Each number is 128 + 24 x the weight over the matrix's rms, rounded and kept within 0 to 255. Layers, rows and columns count from 0. Numbers have three digits each.

# layer 5 MLP down (transposed), 1344x512, rms 0.0789, rows 457-473, columns 128-255
121113115116122157115120111103087145136120144137129088133092121127074150140142142139098154111094071146088106072084131130138102125124141145077136114147097145104113115101165111145160165120079187126089137139079132130092142135120126098142131136121158106093121134145137127116157135102128180165137128076152170162121104147179144153110126123161177129119112120122071085097117161085155112174128
100124148147131158142141129093132146152126140113144160165120128149136163085131125109096101125086142111155100156183147108137126128165100110110156157144084111150148105147121178121172107104147150129143111138075114097117095131127151108136100127113108145097148144135140151170157120140093127130103110086143126153105113138158133117113099108155130130112136167159158121140110142148123141092107
108108125116117140090118154092146144144196128149118119118154159124159149144152082131095137096117176101124144122128111135127093144102095100137129143116174133154170121172155152102108072119129102146115117136159127155136134122168160135133120128090133129106127119155145160149141153132157107100135108130146129119099131158117112111171145135156096147118103113157099114141104140111138108120090
129142089139122162144114129108123132132092118111102132112155100154119137152158137122136109148143145112134097123101103105122129149113083129101126161125136110113131130163143125103126111162127167127128124094129134134121142108098122118146128098144144129120096141134093117175157105108106153159128136130138138127160112110112068137155119112150096088153111193136130151119176137125076124143110
085094133145116129174108152131103129092112137108160176097182106173140115147074105107101085150084118132150108148133179071098165098145160127145167124127113121102114120141111139142135125141144144141163113124112141122110169083106166117122082116108105134130126084122138162149123129127144142143146113170155109130146149097163112125116123133132109123103096081134136149134125137111136172146117
101119152124165160150105102170140178121104185133138125090132095099121120156144095135127101116176135136096155164088126103119159111097127101144121107137109161104105119094142137122123163115163150090100081130133085108117124145183095138156108112113139106123130150154127081125126172189113118159166130095140141144106211099101155129123145157150130136139132145103135129124141112125129129116123
135111114136120126159142148144083153125098145153156114113168147124163133137100105112126161110138121130131174116119133100101112137123100112144160118117125131145114151143104096102104187146163092132105113074112113150121125169106102094146140121148134138124138128140121134125104158169089141111123123151199150166095109125132087133135138124142111111107126115138104134114121141170136149142093
153140128091117120101118098121116107126122107152139149130171119098107147159121115147126111064121130084094143156173127113145139134123105116137141124131123175129167170107114122145145116105178129125098137135106152140145095162121154123082138077149143127158107095115145186159121089107161152151129126094110151157105144069117122134131117161114137122145136110157151065136144136112075115148139
111102118138138124123082153118100103129126108138113127158161149090126152121092123117108131136133115107141092116114108132145138128111106166088128107132104158085112136138142117131127169156132127142090120120131159126127104146157097112090113150135079136167141074113112121178132178120105130083125135165142136153114130152129120182119117100110115123100144106108186104166124127151136113186125
175165114149128154087139177059112140130106168097137153134136165166124099116146096118127136115148122110124112147116135173118104147101122160128155167160130109130145149113135126145129096134111131134165141155161130146133137128126141175141141154149103107111089131133092146120087123139123102130117113138153139135118150125171158123131121113102113116132129109122149119160108119167128124103164
102139101165114113094110140139111110169125157129111081089122094129101158109147118174116159151105136110134133126137138135148136180131098113127073131100119115110141133142109106131130157133129133093159115127099101126131139110082063143155154187087131135151132095166129165163116105097107109108139145139118091143145096104071112138131131102103126113111124105146075152156114123100101069148111
126121161153157101116102152134125102120099177125104130132119076101136114136129163112142200109135152107128166152181198127127136135151091145119168131140103133142138150122137117111214113134153161123130138113144111140145091132136125153139146105130109085103130133157128135081110115148160124146128098083136120128199169103109108169144148113149093139129166115142125133149113120128108110096133
152131129138125129136123161148143110118142207124090100129171135151116105131166153127120165116129157099130116135109116101103122105123132129149100109155148136100172097114155133159137091111141140133156134142137101139109116148159121144110114133138118117181125117128132159141099129171116149139140148140134086109107092120146141140097151121143154103113171149154121097129137130098146138147121
148100130142099169103134128137140115155135149111154154133082129137132132158157123152138167117137144153129137138115140085130123135109109112148125107138185118130131086107097149121087127131129115123135113166094127171142146177113071105130152139122158149093135119127142107112131105082155127107133101153097117165166150085194099103149153123139155121146120106153145132137089141081158155122121
154126157149104115116142136150124108135180113129134126138119082112140141169121145094142129144135135115125122139155145126129132118132099123146099153165139156107106106160154153109129093138113124135096147122166192128117131166135088108149143147122095146132140123129104127165133159147120146137149134162147144111154100143142125146150159087091132118125160135132111117151132146136113148115157
118108120073144134111155120102136128117092121120159124146116125142106104086141133173107136137113162110152128123131154093108121105081130133116109140092096120146170146145148137176094143098160117140161120108142111140135142124118156156148113135124147079185149172126115109178144088154122143157144132094174143085138167122146103129137092127134086128115155125179142083153117145130135124120127
096111123137116126130125122130134098163135142131125102126169145120122132131113138132134101129141118121145070138097129136106121131124126117120201091135183124142189153157113113137096126127125146127112138115123136140146124125116125161110136117125122135112118115140110139118119123181166159113132108109108164178131110134163130108104121101092140133151144098144097111124124131138108065176115
# layer 5 MLP gate, 1344x512, rms 0.0506, rows 458-474, columns 128-255
124147145163115170096171087110148121167117101167143148183073168113144118105124096093128141184106104109145075144101121091135147168097137106143134114096132134158147178133126085167108159142154151115127097114106125135122140133105160120125167117102098107115128082135089114090135157135159135096094130103117120126106103129128116151084115140185120159123182106081155145106131112126156119120143
117157180156117095082134152120180116115119157130116163188155139116134131115137129126119144121127116138149117118115134121115114084092160118165138172121145162123137103156146116117152135140113082113125154113146094123133126135127104129131133130155109094132104136127100154137202105091191140109140113124111141140113084136124108152179145134120125098091154095160109149048150123109145140114190
108146103109159070156113113103124120140095148120131168155147143144115139156160146134142117142124139141117109122150090205124144146120142097103177125160189102159112099145119131117121090091133126130129110148138108119129106133119133116131144153164140130220159133098121108156116100111118099159143111126151116102118107131153082087110095129120123160124119158193129138112140111084092141122143
100085088125142112109110139110132161129145106122056142115133114151160127110146132128098127134101135137125168094168073132123118142143100131146133159115108121111151133110175165162138135139135094095112085137102120120102174137141140127157122139182165131097102145097119132093127148164110138087126125143159107125100117129150129143180085154141155096116075113116112166137090115206151103138161
104129134169103104134149098090124114130122126195125184099126108139175095084108121158143119135120158126126188141102137090110130086119099130114100144131095129137160130102165108135177127157131118081153146145077165147152117140078120134130144141106103110164122109150120164119186125128070119141162136152121117107147148140148121110152146127112095155095104117158160148152145125161139144154156
091104131138158094157145149114109109128139112144130153137136134151146109112124162124128135087141098095159105123115110171109131101121144141130097126127099122138121159120142153101141125147124132116127100081138113161136150136154080175123097143143132112111141171143130124088135100152133153089131151110102123070103148113139127139132106164091132158140119137120095095144155102127113110142141
163152143181137187134145093103122167154108139159144087110118185144145155162134144115130078093159101114141121163129118114099135121128126111085155156127146145126119123128152144111163112109119097081112164134061173112072110123126129083118093130096134106096150101089163189109100104153124139133121123131094096100177122093100127140149087148141162111104148165150142098134115094124132142131101
105079125135111130164110134136099146135149125140127095153135136144150152138167138144126133121116126095149130103185087164092123137148110128063143143130126114140115085123158125124159136141110147181141137136106147117115166093127128132107134139168154145153067143119103139122132089155129162131085135125107110100107146106136143115123114119101132112114125104101117132145122110117149134091109
074145134105137171093108079094141113153142143105158187105155165153147139168117156071101114160158082128097153138101128149098111111095175163108174143130099129131115094154123135094139106121170085126135097127141134126132050135071169100122123139119178148170159111144115142097154099139112096100140108139081126138141115125155095099168121169111124101160121105155129131126140143155141132111192
159196153149094156130136127147107118126116130167108114109113115107135089174181098122122083168150128165136148164116177115147153081147110147069133131166108101134104114107101159124080095101122090087136119162151158105161117136103097123162156148171138132166120123127161129169117064103170104117074142154144098156133132116133155130144098116126165141119139118131116135135119122156102115152215
077134109128121096129100124103132116152142162065179125137101114158145131165114102172133106099101117112160111131093116110145114104157113116136124143136133108137133119114110125129110150123185145131158130159146140161099129122117146094086141106095101151092153128136130127115125117120119136152099149103069109142138154090147116093120147116141138128147153124132124113132109127117138176112130
117141156150138096111139137173144130119127173119123097123137161118117146131135128159108144140111080117146117086147130158155170109114172148106093125112065127085111096105170157138134107119086146091136174164110165126135087104122147139129127156116135110163109108139156104101156136123126121115102135136129110109127087141141149095138140129123112116155152131101126142125138086122141123142125
135129150105172162089191131127114131122078101138149099134126175153110128144172137129164103133153102126170145121135093149128093150073101075119130109133099112107117150107135143116112162090173085166136155128167095127106111125128108139146096124086138137153146128152161155088150101148139121131123153134096118091141142149110128137116127133115126117139119090139129162119104125115115165130164
137168162129122089121139186145151118127146170127161108079111161106123151107136145144123144097083122124137135177123095129153052117142151186113134128160139118134128108160139112119123126150111116147120129129112155138125103168127121134084165125125160123172116128127172129121119082113132095125085102124090133139120168133165138192144145108129119147140083154120110142162104179062117140150150
141132136114114139123118140122096144136139119139130104132124126095150137126129144150113109099159111141121129107161127124143147163138132114130101133178143163123109097137111123130117106135136069141119156100191133087132125120155106093154152157121097102094133125138094133109117102153172154098127112114137158139146122154133196168148134117162101094131087129133163106157077139159134123101131
157117187118137116118094147164122125162125143183140158109153128147140122108103152148100140149121115137140102157147100107114163139153082121131133126095114129113128154172181169106116162119080167140146140119169139142134145119144130127141162102139145104144128113119136145193086145092125122171150129111120160156074119125156094155113096125125147139128116135190119140132138101108163146136082
115107110128137142132125118146133077119104081132143089093102163147110103116139130097154150133185164125129075095146129105130134129145098133129123140114105164107114158146141091117137139118110161112094092132089143070150119137124131118090085132174143136141130138115132104126148134115093150138147143115123120087096143098092121077134109109079146124170161080142106091122093088162149088144109
# layer 5 MLP up, 1344x512, rms 0.0523, rows 458-474, columns 128-255
135129138132130116067133122142107124151153123087125111129196102102145123112143121132077133134135091119135139139141139127161148158109095162109123159106129148121108134131110144111189114132135126102143113186104171117111114176127117106114095138142127152119142080082073136113137087125106144082114115100107080148165087095126126162138112168145088095143117132143120123108138079161147135132080
127128146143148110124120139104125174163126106122072137135190121102142123138148113177130170115094113134180120114114145142120131126059113173115136137140119154127109125160124122110149109133147126116106162078121115145123122134165121143110117124091098111124155062142125159118118112078203087083102110149114130124117101124113117129142177145127108152081129085164114144120104095108168130113111
127125140115128124151127126119149113147098133142100159097139124129150127121112170123161124152096144125100124136137111178117093142141140152129163186089135099163144127121143110117155117135156131164092106160146147126141117097141118097157171142172113135135135091099125095205127144099155079155085103133164139150100121130122131129106100138145074115144114136133079118138185093131148168128152
138113095148148104132071122123148148096132158192158141156135119124118150144101118141075121134149112138120124121166112135080136104130146146127133136161136108120111150110127137133093095117157159097139144131127154132123118113142138164174088088162123172137129083094118104165120142126096112126106171134135088128140141146118125129145121104170129067120098107182104107184114150173129130169108
146153129144080112138147138113152153115093121118166110121135118137124079155118109125132118125138118117114139150178125159165125148128164108130145105129122123111092123122144118169140109115080140129118143141163152102126141102157108150125107106152128127071115154124180117132095154157163122118151146146086121094146142127090138098120123132138139119132140138150102081154150121143125123125141
116128108141118112117134106132114132084119139140120136106133123072155135141103103120132119129117155125124160142123140111158163113122113145166161113143089125091091131123138131120147141129121154155141165145099105169093133120095093121099152142141102132093121078104106135120143123132185146148149118155159091147116167153155148141132157141144116136132153115118105118106115152085119122182166
137102164125157144112137148142097127081120109115095135129095138136127110111130179155125121144136102110142135141095106099102139148157150159133143122130110131126168099141178087115141141105123122120127102135086124125175126113143124142129153073141122125148157131129149131100115140123127155141197103142125177145135144165145134090087134087126121148162099139152146132134159128105111154112157
102075133100102157106104143117094135112178106123127142108119131153106160128137146136117161157114140102112079146145093124118122133154085140103125110158108076163130109125163153129133137132117165142124122117131130144144111081154144140116120173147131143147114138081100135141118163139124157104108141113082116102144121131170162153118117143125156106125130059111140108142120127148114139121137
075135106127081138137080118127130127095111192101086175152163145136129073128109158103117108084099030113120152097106103160128154103083138110178143115121100152102114099140113166144057133119103116153176136156150146140141146071107114152139124182128103147116113105137118088117143110132151151112148130154152116189125112101111122094150078171127125146141154144135157166152110158089123146093186
127153114119121142106134116167120130116115099152089139145155153168102139149095139121116092143162124131125141154107174201131116108153103150143102131135140149169129085128105119173131155162133139108154118179154145113129120100133083073140115115144104106121128143114097154126103123120121110133125149142123096137121138094117164074143071088140128142121137107117106128124145115146114156142144
102119142100124141128155115151159087139142160133114138155136149106123178121130185079114142110113148181136180093152144145134113108130134111115102120133119141164108107119147125199164154122116128125103124121120125106141153120129146148139128106122133111140111119083158143124108121176150143108146083157195132108139120140105092143129126154158139085128141165105131104143098137169106117112125
088130144154106078130121120157109146150121131109123155095104103163119102121122117157086137141174133158130143138160132119112169129136109113103133128127097135130150093142151120107147152135145093148152133138119143128102112121104118126203127117124155162136109148118151150146154145129133155174127135153161113167132167124157112117109136120105152158132143095091112108118128116145108127101109
115140153157126144097166167113088141155120137125128088088096139149128124139115108162156123179107114124119112131139170142167115180147150142163098123149150105148139135136144127137134160098154103159118132118123111106108127131132124130154135151123137124132126129142127093142136112105122123157156133169095100118105130103126093148090143142115140137152132109133142118137134130144151168144181
134132187116090075165162102194134159130143121121132090113121139119165179110150161161115155106117053110148121122161117091141125138127171164114130116150098115156103112138120113152119131163144128129117115162154181188139144135116112141143121152155178113111111151150122118160093122101149122127079118178126101125072156169149131144135175136108102118097152145135152166192117117104125111139167
177151141122208150110127141147134135143092117117128101140128140120120114110129078115084128097142134143139123160127156141108173114162107158170118140106150128131145132101104109121143142131148167136098142088125187155125139155131147136102181118115135059136132114115117107111116083115135109142077120140178126112161113152167164119105121149140106127126118114144123106078142112147115128128113
111113129117098105110109125130165160127104119131183163096125158087131120135111148171097127127100147128101177127135142122148119158113120123129159172125099125150135146168127112134126153086083099149113129110124122126149106100102138123134142111157082146085096110162105131157124146137095142160102128148096127129143099159136119193105116142150118144104120139147104137120118138107117167118116
098111118167127136123139143166156140108072127157162114148191156141126113080105139111144135142164149171112142108132113088147111122128105156134149155124127101159144137134162105109140149128093124117133120132120156089140090099122159125103139099133148102135168147137123087128118169073137144161134108093150124095136122115101096111129118108109103161160150105123137102098097104166126134149134